config = dict(
    num_hidden_layers=18,
    hidden_size=768,
    num_key_value_heads=4,
    intermediate_size=4608,
    vocab_size=32000,
    hidden_act='squared_leaky_relu',
    norm_place='pre',
    init_std_qkv=0.0152,
    init_std_o=0.0186,
    weight_decay=0.023,
    doc_mask=True,
    train_tokens=830200000,
    dataset='wikipedia_en',
)
Each number is 128 + 32 x the weight over its row's rms, rounded and kept within 0 to 255. Layers, rows and columns count from 0. Numbers have three digits each. The size before them is the row's rms in percent of the matrix's.

# layer 13 attention value, 512x768, rms 0.0548, rows 11-119, columns 384-511
089:096081136080092107113161177131153150172117096123227117117127158149125139240118138135160130137094091086149115119160150133119106171151130154145134132144145173161178123078099160182112095131069131083094112136126122094102102085079120086146113136140142166174138156058111086126078157131105107161152147218134124161132107134127201130125189089120191102153143099131174054167083161065120139103113
089:163164115106142164101127125145146141136172067155160150101096068113122137110053153116144106119178138119074136123107093088154147103145131097170097135145158098110133091156124138108160103071145093130119149098147106127104210058164063173184121102132103128159129141084117083097115046131157131105151158122142115095116126140100177096110112152161096124193112093081129141103107149157158132088087
088:153121106135158099088069060154108090171122115072169109128113144137184062178170152135150119165151122107129080126193141123067100083129112147121076183131105145163103132163104125096158126090123141157158153177063164128130115128143168141107110081132142120120111111074123173205082189119144149156104156135155162103055078138108147167146224085025183096101142105193111138152143151129137118166114
091:110201103154114093079126190169085114088136110105151124149113107110120091193105127186160107071166133066150181114081153129061139127125106154137103116228171129115153089105083110126145098104081080086151121118064099107155137106132206112147086175153146129097115162134178116125077130141124162082082146097109128136150057084141101143133155151084129146121141126097181125061102047112112094139121
088:128129107129087052083080119157103104107191130115234122138133111158116166075142142167132120091108102131156127069177100218071176123078119090104133107088126129092131176099077116090136089016122100131185102090153156152117151035127101187114152138139149131106176143124127137152103092174106153098109157133145144103117132111137140145159119141125120157136146117113119171079146068078164120135145
092:141160156139143155120164089129142128163156167149144187184111188119066160105157106107134100079173125150064125080168143191085152125089119118118140145145167133087096128084183141172123145142153132120204166063124148158084093102110147121165106115156162116147086180113120163138113122133216113147141183116134087114165135074092104115174129107107092161161136133122083090076144130133107167139095
092:177105081170180056126194182128124144099090144122095135176162184146087136141155166206132143129170130123130070069138136101150182140124092115134127110113079104120122087110129126182151154107157133094164159173114132147079121072151092141078083158077165133130138094185164110126152167159102116071129072139130108078143140114139105167103139121093107084072107099088104082102153135125109089173085
092:132101103131116139140172125078150178182149125164082131117128126101083161182122142143139148153108114147098161119163138153157064162163131114119135110068129174099110157121106116135110181126120072081141141067121203114115113143085112101167122136108068142163139048164085200128132077189121079162114104148137090187168102128125152129133128099137113134134235138123154143102125088129093134116102
088:085107096123147176177227130134103123069096088120113139107132169141136155095119123128130143113093144165084161110091100143107121085110097110091101124150106124110171157134192115133172120132131161073079149132187162152125154126146054021113142129060125158095115116122178132155147174131179108166071136135116104087096115145110168116128109114101132156119143114186160087051138210078118142116092
091:147160090097101173122065143136161112100080147158142146131127135150190087058173113174153161120075122092160187162072121184173129149094071198155113100143076187124102168148110077136099154101098148207072108105124094109142133081085153132110160164129185103104088109186111149160105179156159107141108074117179153190074166157066154170069091129118175103148161128125090178118115154206143113154140
090:116104096167178093116038143206087128109106150126071114129117167118161111118125125131143099083103115196103137081127118073134140106135110128090110159092153139056187123214139107162130092102118127159078138129162170109109088189140110132152089123148120092066116095113160095125153175053122179132093116139097086139104176174121103083128159111125080160107102111122143104175150153173108105130114
094:081096115122160112167091104151113125145138131149120097179170078121131108117121109045095172223145114099123095144170130142114133118119093132143104084120114133142126087138118077110069092096165150125145130133115113174141150091145159156119190113080112117061138075137167153142100163149137113114114186159149184126112107177120163097114104119133134114093144129154179096133131142165074085127197
087:116155110035113134175097142144165114145134121161111104145119110136085093126172128159150139125144102144099165083119156097121089096171118137125153141123082144146090090123201115151125117158099126163120132093163164167108163137155175104117147138123173124184117088077135114070104107197163140153098068133102188124130085167131066146142135162142103167097166204099150119144096147082156079135128
091:137113133106143134140119085087085163127149133129162100133155159108189110114134128105084143132121058105129105130092140190118039146114109139109139125040097134143162099139134108157089109190148091113170123121097143095131103116106150138111122156123082116098093117169153131152146108133109168131118179098100152177102072109083146082122179143135145176059172160149062113138152210088122123074151
091:166121103131078143116117142093127077112083165112162121155199142181089082091162103146145149105110074104126156090208117113132186151085147130116116074102152158085095124140090147072166124153100083133127104162162149111089121070100121130178112172105104243076139141138140055093142107118118133135111169124057185127147098190105155083151141167082118103152114133136101112204123105177167159143176
093:140094168123130167162120107149084119164160134128141096172169170111137126094108158107087141133169127153093161112182087179151151107150135060121166151148091099130155117124154116098130089050139117130135146090205220177108157123111081102102094128126176084119140109093135160158142105174123151174128096139170167128038101118146141124162147211129137107147101099146118128188055115115171110163168
087:111099153126121124159124075141146124105133106160080102109126106131143065150158205096093105111050093132139116052067081115106087140132090098100110071122194147085089089153096118085130128111130136186082141149147132154171120142118146124102133150150076116141130167134184146151068153138134093195091131080148170156143164115163134141116177121103146117138166125123093166069123153093142169136117
087:176140109172154157081109090072135073139164137073144147160128138146199093181189126114084119125089115104137143169148131119144186123068142110128128154158112103200152117093109101124107119122119153116178162129124146119123129117130116127096131101177121136149104125085039102130181122056155033118173154136062108135119109137111166100149080151099124161121118050119086108075111105086092129153126
090:093110087084099142136067089086163150113107072092131115140121091160086120095116103085103159137114127095148150163104147141138175128167099102134101078106149141118096115157120116100136174127128136121149183126129113159163167104201198077135177125085152050155080132166155185168129199124139136129145091166130128144099185209109094141138108167095113150079144144149101138173112148091097101140141
092:107133157107111099120125095110106167118140150155160102127159181178119133164094153138106158117153127134179183147102089123149085111150127154111102149137151156165151125084099099079153135132059129147112122192118085122088105158114099106123167147066156128147118102110065140066206120118032107122155162111126136140181143187149162149119140114120214104131156116162092075121101134106136154145139
087:174093105138088161134140137126118166119169174091140164130123070155143095119154121036185156098128153107187094161118146110138115164107205163189145100099148135098124148123085098111174130100096142110117115119112144098182143098156142104188110123118169154157110069121120118098151157163086115142113160089159139090121100163108173160127071105158150136152122092152103127180185126129159089221156
089:097106138026168147178071126074116113134155169092085098129131079120124142166131093120134159157126104151135125097081156131108056133162164107188157174124102101141096160161182078168161126164116142086122139171149112204093154181146159152141158096128105162155143108075132159136080183117127142081106135158123093136168125132117163148113138111122162101161155154076123139130155145136165069115171
093:168147144150084096109165157103149115168092173112101122164117197136092077129149131152164146150099150075096150120125098172201118145154160148121160108047056095161092148134100163101132129124110157085163108116095117101091155112084117110153089092103132104200097082129140155127107134134136095097178096164099110119143139048172185100164146153158118046140119129185147174148136102153134123171112
083:144107129114117191101091135111131164117078225089092126095121183073150150136180159153115110106137141113156134150105105153101178116144058066161072151171158112139125078040147167102249135095112158138079164124082187105106144049114159150125160148057146119120081169086100122118082136115053103124095095175100119113147150139108153137130116144141135115153195098083159073192113075141125047152108
094:159116123121148163158189063104185112106154118108122113128077120086131105104109139146087071150104100148112094106109080127138111116172131137096094117142111125143106148166079115092108117118080058124104137145123108119085099129115140107108152137128072152169131146108081125168163136085126070177111145228135151133124126113119146167104156077159160186134045187109090070079191140099140119084151
087:168121159052084190119199178123093133093113139079130150128132082162127136084181140141091178098147145177122150087040100121137133110160074150164144092105118119141142155112162169134141169129138190142194153075173138176079129113094144114078096125093142157165070140127121127170208126100122133140139099124135175067146179108152105178138109170111123069127120154102125166175175099162134197159129
089:168104175127129159139114137160170070143115114138137094105088116167134117079132133173069123074153150161102178103148097173143109109158123186139165137140125159109160137131145129120116136154138134181082128146068096101148131100126117138159087081196117112128100102185126109139132122141094087110187147164134141132149177176087148132097153102139096088169151131160150111101146117133110146112086
091:131183153061134100125161100143111141109118170180140132098129106222131129131147071106152172148120066134130160094154133089094142103123125119172133098168095058094196152132110097132094123125105125165165151167148163126128104141124150158127107131112101204083110094129120096138096049123099122055139087124098144161135123175157093175107156098136101174130127157067073135131134112088187122170105
086:192150131175129144063096116168161148137141111164164122090119106135127160101138095123131074176056165111165167157143113141164137098121097134112165181197152139144106080158060157123152089159108127123091099188121128117105119050178165145115120095136135192136107097155121089126163152122117131129135148079103117115166091182113128112158141094131100105108130076088170157104126166172104172061092
089:114190093136077143135127130143105119136085090123158215124094156148066124144121112167139086149153106102157176120130122147168149152124115146138142136138181181145148134138138118118123138158150090150155109175131131157134090137123132134088020144105174106110168139144176030136158155131154127118163116117105110105154125142134123083081137102135101132106162187122157128163134152163065133119087
085:098113146132156165110167125100061154154080111069118120097083121087182111120189155054106120130185156104136147123148157148109169088141122097085091095081178157109159137126159094132115163111228146136148088075125151125082158131102141204189159130110151166149076120167150093170066129090176077142134104082102157150134121112143114136123130114071154064122097046137122120098118136135129163148178
087:147161131164207169146109147140105114126119084062166174119170143120103164157129126062090106127128114154064093173202146128138139111152124078103133129083126110142049110098144106135165089137158120147128117090116104127165113161143080200109138159048169092170158103133163135147064176111128119141098181168124174137151126129161148183097109122114125175071106103118167084124091107111134098131088
094:062130143143156115161182151108135175158097114123110112173094068183136128166144095180145149154129151153134151150124142111142142124108107130127178152090150170128109123127121128119056131122147144173139141146099086113092136115108152143067165159109108118131151152144096144165089143143081117112041102111134142145118122129103125125124156081151124101109108111091122109153092093093140150138122
092:160133099147127106082106093133142122128130172189064139119144143145112073058143075180126135133107084124116061159149120128103188126135120123133137157141109053078142136139127124136155123050098125051113128112144112134152137149203095184136106116137110089117105125082106081114125155086215111105098111114129086090103142124155101152152144109182142121126158135097110101069151139121161123044095
083:111113132104178109144159110109128120159146144141078106165124131135093124091113096095166100091103175089082025163106141121131136115145125107113132127132174164152118114142128125128186136093136090108145123052112130115097099116084088125122132100159131171104106114087089170188155147087132127107162044099081166077115150104108121134072142147203174137053111125072108109126080068156128161078127
087:063105157180160104088122110157078113169146155165029139090200173090107133097143096107146148106134123145110070112105206107180181101133161110084131150152017146072108143060112116170081139078124133140145147107093126129148186152117073108139110095160148113134147073125129093154101143156153119108109137070106158118119116104120106126148200115064147136071136149161103126151119169139136123169156
093:085129137129163162126151104145157143153116122068050098116075075129117133122114056059136221135115166121152106158128148120104142093128133178126099175092140132125143155110137102175173108144109139103112066143104043205146112164112147157116104092095171154075121124120139101111138107145093154148117083132091096129091104059016120159158163137114165089129199132090104075140150176144100157128124
083:108136151153136147122113093068109134097067149156108130154163086140197136125148160183104152120127053121151093110034130104121087132123127106108105095102125080121132183135141111115132130134128133126155133145118130109113158133053154111094160120109078107108117100141141112168207099124111106117143129097143128106109183181095204131173158111144132119135111102132118152085136150129151099130126
089:187058127113135118177144185092131210067142133125058164117173144146126153150078075183119091104142133107147162144140124109150126123128113102173172132162113159135109099126139152130086191103119129072146137075161110144113081084139115133141113144116104144124181112125162147078161099127148097169129149129095137139100131107127153048172154118105046178099122146133128128121113090111108114131153
084:110165130178124128130094125153069138104116091124113114179133131088124162132128119107153152124151133134145100111074141158156066083049105111142180115127120084133112111156100065093178160165091145176147099145129064140112071127128127138134153164131105111121118117108098157137137133187153085120162127092120122131091133155115137131082156120097169155123117150139157125105142125096101114117137
096:136136166154158077130155144113118122153162181090103133113197134141128080109147163192074110124178104124109072122201159110129137140133105116106123175163109174079175118127092103128095132160190147125198091147120132169079132096130120148164076101155117156151147069115138126119062124111128180168123127131122113229172110103117087175152099136197158078132140114140068093097133182124132093184115
089:094142135135176132149167086138133124138132072111103167118134109145179125165163125143102123151164141147090091165118078123129073125116114154189124154139120169119093135153127158107137124110127100122066151181140151160101106139180095129118134142113110133141110087116143096104097089185131111103170083126093150129161145139125127124187132119195075130134150150140139149145108201167153183101098
094:176154102108102113142096160201129126135144093127116069167155162107099101072118155111101083098099084120148135061151156149177146126158114067140122089131166155094154131145156131088143111077142148131170080115115162116137149106113129092140198184132142153149080078180173126198133143206158118124087169124116159153118130166161136116150125114029076104088093101120125134170150171125102099101112
087:159100139101109127152085135124048114199143173153086149182088159170140082146158103115175173174150105158106029158138116117125148092203147121147173085153107142130135155121218078097086136209139142124169078155081073124112145129106146132153125125116155098081145126097191196118137092148114125157160163118111114035111094145093115135093093119139105170129108116136127124128104139133175143103094
088:086142128153099130082058137156101117154172125140101105146155088124129045116054160133118099203129178055111106132080136116135081113138145173171133099122189116125204090137172193138144115113149107196109077112070124048081132178118111023074113112154111129113166117160154123128139105127144127162149155067153161098094147173114136128130127101145173108138156080122100070134137125151127151139141
087:107132157173117143086213209127067110140137122131095147128131117118122177103108128107102173113150145154116198168134185127168057157143149148172098149126077122184146107099135093149115182096113145113088096142105174108122185138099128129171126134143137089083098166080112116070124150094179103155133110116111067157126057098178127117072197123092176140161111118192117079089173138141107141125174
086:128121169112145044146076230169148114133128134160142128152103138137110129119103117111142103077113119150092119119097115096082169152128117069080101159129119119116077124086096170187123142136105100067117066056095109110115141115149114152155165147085151083150120105086139129132179217138102100104108124140156091129026029091104200130115064121143109104123109081136159194149114137092124081129099
091:090133122102159109143122144056123135140087132157062125098120141140172108148138127146161120144162132182130165165113107103171138172166111090119131118150134145169131149178144102108185126147171140118061092191150118195094148144100156140156179062157093143071092145134171131123090130124108167082107096136168208114115145145185100099127122068129091138062115175101137173138159132152107115125116
091:104133139099165087097124155097127121107204111112133169133094114096180142159117149182141135159122098100124096125109171157137137166126178101189129228121175122147186174149137049150103138158107114149083092128124163112171072144109181138132152131125103122150145144087114154133101152166099131181129118161119138152114085152099138184146159137120147059113144141118114101132149139161068082137154
083:179083175135111155145145130115126065114108113130122165172146157140216150102176118159090167104105147110076191121147117082136106135099129128105145128098181155139128175113114108129118197140102135142121168135133156134121144114166133114122120122166148173075141194150131058137067092162124100087137092088114155133196100145126102108173117135119164064169138104114094083070150118122138142116156
084:110168177165171164100054122138128084097146142149119138193099144109159131130107116113075144180113068148130135149097210060136127156076100131158147114171136203145096128168132128081107140080101142147097141157182104126112134124061166115179099073152164146131140125104166146174158199095203207096100126101144143148128149147108087166079185103134060142101176102148167114117124166154147124071155
087:130079100161130151129106130135089131168126154123113096148067124150120190102132120155172063102070091140141086097148126137158123098169163142147143077131147132118128133170120148099094242194154139142134147067155142168098122141105169136168146039073108121113137135114149132114089149155128134092090136161179150106164155169101121136148138142110128133139128152124140143170111107168150209151172
091:119111093156149109173096115161145152180129065100154118165151084079088110101084129144132102102099142141112155115097145151128132120130144196134104142135099160107105120156117074165137138116108139145116143156116113111132089108131136066096119097099154116071068066153125137109162167116155104060127096164142109081074112148104155118092126059176126117201131160158162142133145165154162193103161
088:142109106132132128146146115094098088181145069147084192156134172104114133134124127128077083154167142150090151075116108151113134119138143165069136089176157057130092142116098121121119088127143078132117097049109169093147128141196138114133186095099183134183100114089135106120125121161107115117111090181126136148116125117102171111109102145188173111086116144145137095165129142142174088099158
090:135166091088116166149146139112114087146122114144145106128118157114163120162170143134123128126108132108121082121097195151110193178141129131177151085109138137120165123178207050091090120144162113110129121099094115126118120125136159145117128091084135104197097144170124134141128116146132173135076077094082133119127165086118144140170153116081164138127134176154090135131142115135139104164184
086:116131182104098144118136111103116123099153126181106181151102160091098095129140128121184124080084042160144141117081126150138038129096165128138104214112106154119179086137100126136141096148141114132130103164121159115111113166097127116127120111185102138045132107129112164181112194109104127081136167119161112129126159098119187094132161129160127161075157069111062093129130096117071148123144
089:102161076107099139104089198139171122125182064104107167146105121102117080101072103149071103092117097115135122079104122145111144137165141139117122065141136117122123155094136067135109156117117140064178129187137113199112120157194135116092127132142148124086079133125135105085172162114096141083105120190110092096116190127089055146101103177111086142092085116171083092142191134126108138145105
091:113106128061177139106143108145125155121132135155155076157117105142133100117151141146142117153137131131179158195091160183122118107123127099137155093117099166101143121163119160100150144143046120143150207119134138153129087140089188139141108117111085104105061095124106121115147107165108087126145173163133162145069204095107073077173143111076144181142119105107186175160136123102126159106133
090:113145153143084130118116127128120128142185094154125114131111155071107135116130148168188147146108164063146108111196118137138108112126125085127073158157098160075092131072157102091122133131147117153148093078080112064164142127128151108137125105160079116100120119114131090113129065135114164152146143207127126118130155155134092095100133124135096139097160102117131118161127131081097027177150
085:144115134057106070130122107138092117150129095153101183083096120156125107099098213100126151130129060155187103187180125156190092128178099096163146112168122177099116065154129142114097158123115164086121100139123071125143108111171104142164172115171093131098123075155147146132108133181085097082102100122141102133115178129119123168075101171115124186144092189153113159207101041169203132130103
087:093129124099117114130060130126124125132144144094091124133101134086144162186082125124133081156098124146144128116114214117111123105112160166159138113115207096129124075096197147082150091055122111140152131142152140113068061094109136157190148166144102154139132107136152136103107123162108159113150127079162101106169095110132125130212088135067140150155100164155102115133127147141137151146114
085:159104141134025121117134181151145064142135139135134129152137173138091073105056088103135149162098124127170119099157074115124137127151174145110148113204128071075093066091065176104119105140094141134082157140086112169101222119155137167168171048242121160112177078127099121141186110088070168207149063150103143168143173097122105146160150105168102114104084146123146130056115117163165148136135
083:126108137085178161155117145166158178118108121136148147121173129088178144108147135098107113153082145122160138136123135021195083099123098146191131145133130203114135184145158139144173110085127113154149145173130130162120119119123193108114158110113130166143056143122115101115193206172090132109158134073127126096110128153137079109104181151110144113102120127041111169176145137088100101111105
088:104123119159147166099119109100099108152095136159117124130157122120110142182206129081179136201084115207107146139069130137165096087115112143089129106123163157154143126146146176097146148145119131128052068148151083101074135130142088134114132176096156140133171141159124125137128150119114101097112111164125178100151103138139134134119166155159089166127144153067088068169132097140116095047125
090:124079137066108062083147183121082156136114114157164096083138120122111160153163121128146150145168155140089115152151103131124177116091099111130117063125070135097127127149134136144200131145116102127119142110138129134118093130101164173172138122162113085203181109153171136091138126190144165106098129147105127144082135098136147132118138149137119104111134167131103094113180074230155113168140
085:165140139137110104114098125106113159143137183126127123119112157120076142165106148094082155133168122130167103140148119188065152081110184144099138076142123143143074130109188097194149108151121100139173074094122168135143133086124125175114098141127138089109132083111081121101132083175141131118067091126129068064147123082149149093172107128133115118132123135213143138145124162147126157116168
094:111132151142105134147124161186173120064168186144111173136153121140080139124129148082174160123173099108083114100138075091153096158145177139118132149196139178149157128185136093147109131129136141112106145059168142175123104156132144085093149121114087097118094130149107123090166159069073116078131178121120079092131089140124087140118118119179162076127135089180107079154075134117097183102102
087:163129148073101148130170113101142137151163103137038163140127108159160100128126117132155089140112138122065135079185165141171116080159068152130115114099135115151109110123116105097114154145232155089190132119108115080164072145086128130107122097126073122158114127054111190146095188155148163173108115168160110147154093123088102140133130177170122135161153216072138095129153070171118103155114
090:111125174075128190056156048076158132148120077097150133169120132146083137124067185139124134099140125138102057132146113080147100110091110168101121125174086052119096138145157150133114161137085092186106120144107170110158100155153135207107121088080116122143132087169095131121155131141084109115200111087113101164194168151142132113095053146096166131159121143127169162152064125163099151079146
094:125153143118127113168143113071129136160107134115120092126184130092110154152110124135100083163119100120157140160155108152136122074134083153088073136154114149053150094140113093111159152170140164140121055113153102120163116140129102072121134108138113082173148117103098109119143138117182169134114090093163128188193132153136123186139140136111202137187160117139141132127134080131112147143079
088:084135121081101099142181117169134072170110121054113103067138162148091139106073199152144149138119108144092106127123135091159144139178136105154117149133128106103133087141167104170140217187123187146163168167118072139153109217148131093108142119108169171180128091094173129141119118109052133130150141102160118144096176091069113172164115097182187119088132203152114132143134107167132114129116
091:136163094090134137183149142119095091098169154103135152158157083131121113144106115115100151126162155142131122162128142118098164156111132144093162085146110142078104159053116122084074164138111165081122121133136126166101112144141118113135081069150199121120137088130073133136137125167080101100146148146092163155122174084168143147140196105140139161141137163130095114109176132173145134106063
088:105135178125120102127164116159110078070125114117125161156074045097108087114138164065107103113163171075086150106068153128128139112179131195126141099159152139144153148128154120151217140128084120121149119101130106137192096140139187166134106092078129089139199120160149130169153169114122117167150179189117156119096064120136125132072164113121145097135173144104113162123109112153109216092110
088:163109132122092143118121112073120079110127093152139129120101170150127171125150134128105138135136155128113196138108161076147179073081143148159124103155128113122153194150168203113112115159165161090202161118135087106076170131071152139128144111191101157203112125144075106186132119095145175103105140060135207131087140152153074152114170120106074119144114158148068130169111166125077136139091
094:126121087142150145095071173123120159138201133079079123104097084086113122101114137149100122143063096136076130112130151123117157138120070126131101082105187104114095122115083165172148175133111179134136118137160102120109149160167151122142105182150080139058126123084148142076165112084172163133120183098108124163147078146122163081125119092092157149156142142063121150113100165133081112137158
090:145119071115117119128090082142170135142089116094159141123065175151144091178099121138093110123184063112155082208145207151129082162147121157076112135156151101128085184164162096084103163109169135111096142130110100108106165159171170112135123096152120135115121134064147137092140117097112146107174163136130121104156171113173118136114133132129144125180135147151128128099108111137177131157065
089:149112162083074158163175069197116120082150165176127158144164152117128154140133127050107109132156145161058143149125101143158160130087130112131090113161088104110136219098079175113094170121149162101087132138127157148174121115124121096136131145124106162139147144133116142150169154126136078148119179142139119127098120108113102143138181110108099164161125148067088159108110080152143119095095
084:117102102117099095149149080196122073149133116081125129165182122109049114103130091107098113145157154213077126090157130140121136179115118047137093137140129204114093150119142130159133162109201105170131182048149106132133153119063145102103117164126154101107133118172144156134125073139206109034117121122092105128133104145164148091106146149136134117083144112167146096092086063120123142101166
094:164127106140136107071135136157148090134108154139146173177082126189094174148091144167113142117099109123119149124176113105202179173095136140088125109200085122123116120086136184131127150156133140078176109081123095058114203149182172150148151089114173142139105152134121112121085112144137131201168148151101152132159135098164184098141051139118077117128074108098102109118078101109138078117146
087:147181143111153110099138107149048138109174101139112105135096083128111102062100134135130097086091102050128118136084101134117096098199179139169100128120129109138117183206087140128149138108112095055105125180103162138146098173139142115192142086119052173112141159142095188147106122153140162137108215104123092133099121191131130121173157143144108120110174108136149176089105132094145093100141
083:099100159140173090131154137147092141142121163071124124055056137127139121169101174114096169081128101181094167108093159107155158054148146136105160139107165156182192114107107112126133178107072132152190107147122130124158115176098133073103083144080160088076090096129122156107160152154137142123144241114093101090167075133121166081077111112099148176174121087126205142079056125136205125123111
095:080113125106088156142151100190113123102107106142131071129184154116232098211186063140132166199125094130111130072121144160141059103130108112120163118111154077129082137082089115078115129149147176051141084164101134128082146114124211077129141141049143105080142091139123154120136107144152111119104166072119127141088159129079215109149120176082115147130153125169157128141183113157098103086186
091:096100105162139085181107130228125084115082152105098163143072182159144136098140098115163120142125145149108073096099087118130156144131120161114132161102098118116074131112135144148193116157134131091138137106102088141137135131095123109105111174116154159145110125185151151140101135101138149085113136106063135096206140082124051105092124119136107097049109102199133135124141118095142122155099
089:114086129080118095139143184102168126110087165100136111147126166126127131194145175157141097098138132113126133067128099150070135138070132094136131094067137145156088143129128124133086090094151141152137089159153131117151124054079120142105127154078151120176128182131189107179061130132162092115096156117136126150155108131109114140114069069094136193071142146142121136089118147191085182127130
094:200091144119144143136170091148075122124101135157103109137216128111132087167148132099121145108120138157060162185127127091174131094139125140073069133162111150212142158164100124158111137160162089179104136181127138133164098151168165115091140126084076099063124105118151142124116154111139143106113094169185193060124169120141086053130129119057091108152131142128091102101160174166063174126199
086:090143114096072089117133100118141153167143078123113152160140125141116122126112139136139127139129124158124181119151135134097113161143126187115103102124129123088121138104133073079101085109140192145155031138107098149127123142138039156093154139135105106184189121126121129115114116160089102099160095089132151112134136076142098165126149165119086183124124176172121138172135113150139144086115
088:172144093096148080145121075120158172094093129135118113116138097135086134147029130114146066174182089162136145173140103163142090123178105088115183189154120074116108078107138160127119175146103133140124081152141135146133120161112140160123082116129125193137149109112123169128108154133122134126072091115156160157158090086082081147095127156164148110136135154117128129184202095147128145113103
090:121120064159163124151130088104093171158098140136070116109134099133056096106144089111094140092096106118130167147188114117110146120052128089108134100092089091138130183098122082146118158068090113070141133097135124101157072190130152112185105112081142127139109118120121162131123174136117184152140092164092137198086188145114098128154120085124150127147194086103128144087076138097113146140097
089:110128111106130224163132100069086144102118123128098118072141161111138181133099117151126163095115123157086144149124118122148162130112183190150142182173122128165126097083111097112105154191137085137112107120158102155119078113145066102115196156129163131086100140145092113087137078101118095091135042149093116140159127116111174170131155122132100121125135144141136123115122132144148111130205
088:139173139077099120135066147049135199182108076132143145113180127150197146197099119166162119162162132125097094177092189125108116144076090169127134121111142104109099136111135100102091056164102089100160109177156159170099147058135116076106125088111131144124123121091121161128186140090148177147133146179131142109085152130145129143106145141112188124153121140170147084227124119124066173143116
088:112088135045194111148140128115126088123182144169137120089102138115184134108155157115097162141072096081173043133128082127113137171138062045098110101154148144182192137131173135145141122102159099110108124134141116111146169109100166115144127151157095138141084134180153144168090150144192131123140160085101143144139111170140159135114159125067152107132118172117079172171147127098087120158139
088:096129177155160122091144122090087102096076125166145125140059190119104118136059133119109064096120102096140152101124113143105127086140124098092111121105135165130113096184109148191137127099132176110128122105142139165068190089173103133103085127138130114173129143114120166115133109138082147120160123094161129154118112087095140152086151082159190157166152064060070099110097165114098139177106
088:122130128185096077089148166086086158147132095107117169135087092162102085167144128140057082070107174115131146183146131157090075149156154175059101124121114136132144160081064104139176079140135128164172162180174156106138114139151173145098129161165163124151156149149104110088130104122113130203136149112074091129128083091144111127146132100127120185146119102132090150128144132162115122129117
083:071118108119142183192036130150124165162148107106176115191059108080192119049173179066144124148119152165143077096156089069153106159104158118130182094142167140108113140080115131130161174131105117135159163112166101154129118080134148100107109139133123171139127110154136170218070181115122149149068159157089171069044191135074117095102051184135143095092158057138123160136149067081144122144096
092:102153122098126069128153153160086113101138128127070166143195143118120144114114097075102158108177178141127126162141171102191112141148098133138075159088127166135112123118108141094146108142127093114095091127189096049138115115150106114106116126050137155138198156140120116113151101191232111155117128094156157152127128088131047121145106111109160183110173097119103069131134078173137118107132
089:073119119101132137073145157190128130115147125145153137078147091106164083130089110106135146184122129113104106104118080090157124133167167134097093138110126132138092170116159145199112060058103150067085117160159155172135110161082158114133097096083132109128120141089109054099121151145141087128095126106092142110127134148080098139097201118156134129139114153096126133108157131152107176059130
090:000078084101046089117122119154088075147161103108173108190174130085138126153099077175095142129150182151161119126120081136086148105120125075120156131146083110095152107144085047148140114181117211137130153117136148111110108138121134182109087084073142099141061166139073150144126150119105132143164073162164088126192088114075112143157188152153070159087118110115145126139090126109096129135089
094:121120131165102121104151138103091141168151102142127139239117142125127133090083114100132139110111142087119107111127109132155170204099113073157087109136126097078122145110103162154130101166109133092107133133107083148084125097124074140131078151087152175157112111145169133079108075139184141127116144120111120145173111091078176133193088130110150139126110113155101081144163093096185046100142
085:109078127203144163103158134103135073126147141133105107146116152182189148056164148100116175149106132163129128118123150078113175093101133154099077174179083140112187135158178141126130066119176054107137119128145180090120081110095209107117154160130148120122103118168189071159137140115125137100111125082078190114129114145103080070104110098166140096104136142118104122176116201187097096131141
089:105100112098068159216147086104096106101165121178102119097143116047117153054171120115067141212132094154104140126131177137113106095111108123106160095129188135142100162134153079128132160153147110136131114099169073119127094123140112167122140163155123100052160126149165166176133119171159115135079155086155115141157084150134109153134132181111133110102148149139182093117102123166097102128113
084:113107072155142063132109131131188089179150121169152091111094157088119106112130093138144090096153112138099146154089106074160051122107105079141165140130204119157107099112172128183163118145106152109099090129126150170159075111107096149124097182098110106163118139157150133151150181090125121069158152195109110123119125197153148135107147076095130142186198088157165121201102129148137106137122
088:131110097150150101149142117162109151136128114100160144159136170115118125075101086168138119079069165109126076064144148095107107129074109115092143188133137131140126123179135177140090180136099155130144154125147090186142133092161154088122124121092108138100093191100152116151179107159079102183142178205132119101109171181112127142194143083100077068153103083153148148156117130184117145136103
089:166106080151145131141128119172116130122120124178181160093134159144135173093127136131153084137123081109103123104171096103163150090132092088128149159130137086118125156118112087079148132143093127139104148158177134128075104088158213128098130125077108149180149151080114134135154079153097150106155104158117118076091211113113117128154157166149146122099096173157136131245138080209120127118093
091:093091118134130166158115081116141178169064147141101113159082180082122117180118130083113114134146127096122097150185134110117096126098167146165113186063131084151099181116151121126132120140170124145102134100142104072120155152115137104161143096118085109144103124048122166111091150070098167077171101179148164066132103134126162126124078101109124077174160133099075099183125166135101140122234
087:151157145142114168096100166090110105125098114129118105132123169214160122111092154106129146113143177117128144173126102127138080159099137132131140150167129129108093137104169133144179104102112106134133118131172082099081188117139117150160123154125146118191143100107116086074133107112156158132138096112118084154068157141159146124105135139118149111134107084146181159152119155167099121125121
086:137084126122126139175116094151157094134229091134138087122141118110122145106107135129073113158081113111122229139198123175154098114096150130158125125207159123090095122087113134110120116147126135093070113132147195176144164142145119139143082161065106154064156135142111109147201128125105094084083112157101117147208154097167096138135176120108116139155164130147096124126100168136131143161155
088:133122151127121114083148103139090159140140148187153135092133155117165072083152112118100122174125109163169149162056113098204120109131119118124097068112180125161111087093146100095137156097107133129100128112163137154101127071106184104144147196101139097120088102127200178096182140181137158125071113141149179122125145192107119087103109164030081161117160080169148057123156122155144154165118
088:146151108152129146156182140127151141148129087117162141092113136130158120114110082156130120084117132088119151129104095148127127145104114137101077172126132129089139132160071130092117129181148158145135148093145152128140156105137131106105101100151123143106103222115076122133102126128116174157181127153127117098141112066080136125100143146126137163069193130053071104070145072140107143136153
091:155097106144184157157179110152122169141119100156136124039168144146084113062165132116121114101148108163089121128116094077130104151119142153134127198139086167216129095160147096120132135133103142116085125140134121153118153107106139099190101125110152070117116111102052110140111114142162122090052091130162168144097147165140044151121148194180101104118152157171051127124154074165166153127131